{"num_attention_heads": 7, "intermediate_size": 1216, "norm_eps": 1e-05, "rope_theta": 10000.0, "init_std_up": 0.0315, "max_grad_norm": 1.0, "max_steps": 13626}
Each number is 128 + 24 x the weight over its row's rms, rounded and kept within 0 to 255. Layers, rows and columns count from 0. Numbers have three digits each. The size before them is the row's rms in percent of the matrix's.

# gate: layer 5 MLP gate, 1216x448, rms 0.0698, rows 223-236, columns 192-255
# up: layer 5 MLP up, 1216x448, rms 0.0756, rows 223-235, columns 192-255
# down: layer 5 MLP down (transposed), 1216x448, rms 0.0417, rows 223-235, columns 192-255
gate223 103:141144159136115150081108119128143092134148101099128114129159097136149139153092144151128095151151126104142104134154128108103145091144183104091114118134115155116143116089108170198132130183124144
up223 095:140098112141097091152103125129123103117160135162116135103148137126117161111169124125114117133099116134156095101118155143111189138121125188123170116098090148129146131145124132097124175091134153
down223 097:132135160142175123131122113144085086098120109200111070148137128109164128097140075125134104129112083106156127089143142138129110148150113124121099184135134139121139130167111127105153122147116117
gate224 097:141157132154123158110115125101157109105153160165146113139094122081168160143096145138090134087107099094127092141178116141106166084126118098171110149165101117118127105110134145119083124161124117
up224 101:111131113197141137117168176096084135135148119158113126115117097190121088102102127142166141115113110118123117120135147160119164143108111153103119126125103096107132111149132127148146112147111098
down224 102:135119078100127156114151136085089145157109101125090173120092156151129162174147050125176110162089129111180100145113189137128082130125116138115135122124148116115101161153167114136144076102180088
gate225 098:112157093163112116131111151106158097133108166108106149124152171104123161103172154159075143112107083109171126140121139111155157180136057148148105126101160166117140150127112153159134121102111171
up225 099:129122116177139138107132141181078148129104152105168117153140108112098135117140110103175136122165167157093148147131132130132104100108129112120142123127136110141075129138137101123113155140116100
down225 097:132098074066118144107157186121158128148110152111106108114139077109103142130139115142108167141115115171107105127127097139165122084165145147125139167100117109152136141174141123127131157151096099
gate226 099:167146128140104122111119170119140163140121145117137132112141086125125111116114059134137136139124119121139165161100129100126150100095134116166108097072098123144126093138158139107136097178180122
up226 099:136144124135115150151112068113108112128119121140107080145153151131122127109111140139150139110100149145129143094084133163101131137108131116077127155146131161113107142117116101191136124136131144
down226 096:105148164151131128086080159116146114105166162129086136123075144120154132121143165146099091144116111162129168160127152167184092096115118129143122153136128117169127110123106127188132138115133132
gate227 100:124122108120121143132138123091138113105167134107085148113120140136146103160176120154116121139104123141108089148084144125123097122121140130132080129128183083167134112174158101146125147105125097
up227 101:124139153109158137143086129143126111165155155133142107180165181180088132077136170120153121111097103186149154116133084092135132159123131096103126125131104104099116169067124106128148137126128171
down227 099:120133120144177174130136101100117121099096120139123079173130159137086118123120129103105126140120119117099124098140131095192113081154170155114120147095138126172113108110152122133142076149124141
gate228 102:143123169135122129065110170153143115129161120170121148127141116129126152126153114152111160134133138120138128099130113116119130133136103130084097065091112120121125137104119105186155124141175095
up228 094:139145107085130132149105116105145098104149142117103138110131165184111106163145121102098109146139101104174106093090163129163122142146117130107072106108115148148158137095130084109154122125138150
down228 101:106121141139113138164139154134147121106062131161108149119075153165153139117142106140152124135141113160134130098177140111124133083086117142097119092149081081165105138160103098121143124138116140
gate229 099:117145102129121132150084120163134075137121132104132129126116101107124097161124135136118121145155117151096111087132086141114106107140110155128119132081111128127106147149125165165145098144097114
up229 098:080183129168125116098104130162145128161125115092133129122123159149139166108074133122093139150134167121109087107096149125127113114085138135155076152128169101149123134138127150141122132138128119
down229 099:096134127141142107111122097128122127175123094124137112168136096088061114107137101154112107136140149132139151117134132103137114141112134166092146117134159141179101117142108149116103160142060156
gate230 103:118167127132137120128116126138156132126155131153142144104122169127151166136136145131152126142137148148159086156111156140097105097155171130106129125106088133145123145133128120098099103102176141
up230 103:123109133133132139121143140143079127078120127112174096113125118159135104172148097129112169073117139127132150131096194147138145111100114113180091103172149106170115119140163139163136119110137111
down230 103:160124106086096117157107126104154133129104116104113120135124122115142150146115095120112116114066098175132120135129137097118080103123129137159121175131116153081151075151156149120158110130151120
gate231 102:096124137165180115147150137155127118117120138146150100121134113132154116147177088139125080107112089081113149151094081125108147106140141114111099151126141136101140116060130076119129134154094165
up231 103:144123150133145116136097149101159144127144155162135157109114130099157102107101141069156125139174121128119123126100128091123145117142132112112114092122105115162144132128161145128135124104124130
down231 101:135158109156158105102152122088110117142104113148103115109096138121124117091156117130134125123130121111108141100142127163156166155133101125125144173152157129133186105143149135116106099135102138
gate232 103:154114146105093140111101145147158152110103151137144104141121135133170108116172116098109117130042135122134114094153169118120130130156142118135154172140136133093133174111134148135136147130155089
up232 101:121150156109134143133105123082113114123130094137132136132165156182150116079130123080123135125087100143118107111101121123110101149118162156095128148152134114093159116150158109147144139133125094
down232 100:172140199148150109137131139131103097155159143075129131092116138159123141134145156122128128084167115123181115116114141132161110089188141155137139170077137120148129147120117082083119124196168146
gate233 102:124136132148142150147139152110138097121084120068120085155117105128140115103124122128117141126132139132128145180140129076099133144140108127110104111164156123126133130111111129133084155071166139
up233 101:112104153165163130142157159100155108129098160103128128134150114094114094132141119123138162090151127161125157124147134144131098145110128125097138102119100090101114102160106143107137166123121154
down233 100:121143127125139124149114144068098137126124112117144115091155159134146114125099151104106144123154158157097140119096122101136146104157154134127080122127091128132132094157097153118152122128147150
gate234 096:108107128148118153081172131112120146091166095176131137123128123122160129112141108156122136103104127136103135175152109154127111144148154126126102159120146110087081111140151128166124139151106133
up234 097:120160153123159100105113096133155115121135194118133118126153082104133151124128122079139129104136150159148158149119126116128136114136121125106111108162152123152150085129153107145118087154101137
down234 103:130138140141159163123130135092124139139131134116099142105153143155089107132147100181180097081128095107127146107113146114125144106134114149154135142148114117157131117153093122147113149083138160
gate235 101:109129148133096128134138131130115154111163102125132144140071120157116140119123117115093136150120104063123110134142120118110115108108141141200123101098087149144135131099094165167131101126122117
up235 099:107165143156127135150132130112152128114121107107168106134125136132109119148154137154164145149127085135129149125171161119124064117086139153118132108111118080149140169118140146154114090134108146
down235 100:114124104123137116146102157103142107142119133136156124144132099102108157124100180127103123143123083167122149149119139130103145132114096178112124147127118114138125146106152150158119120135170131
gate236 094:114118158111096190112168155123173116163197119108129109150127092103122150166129101138138111097063127165156103116162117107135170140113145120137114100103114110125136123151127095183146123140080094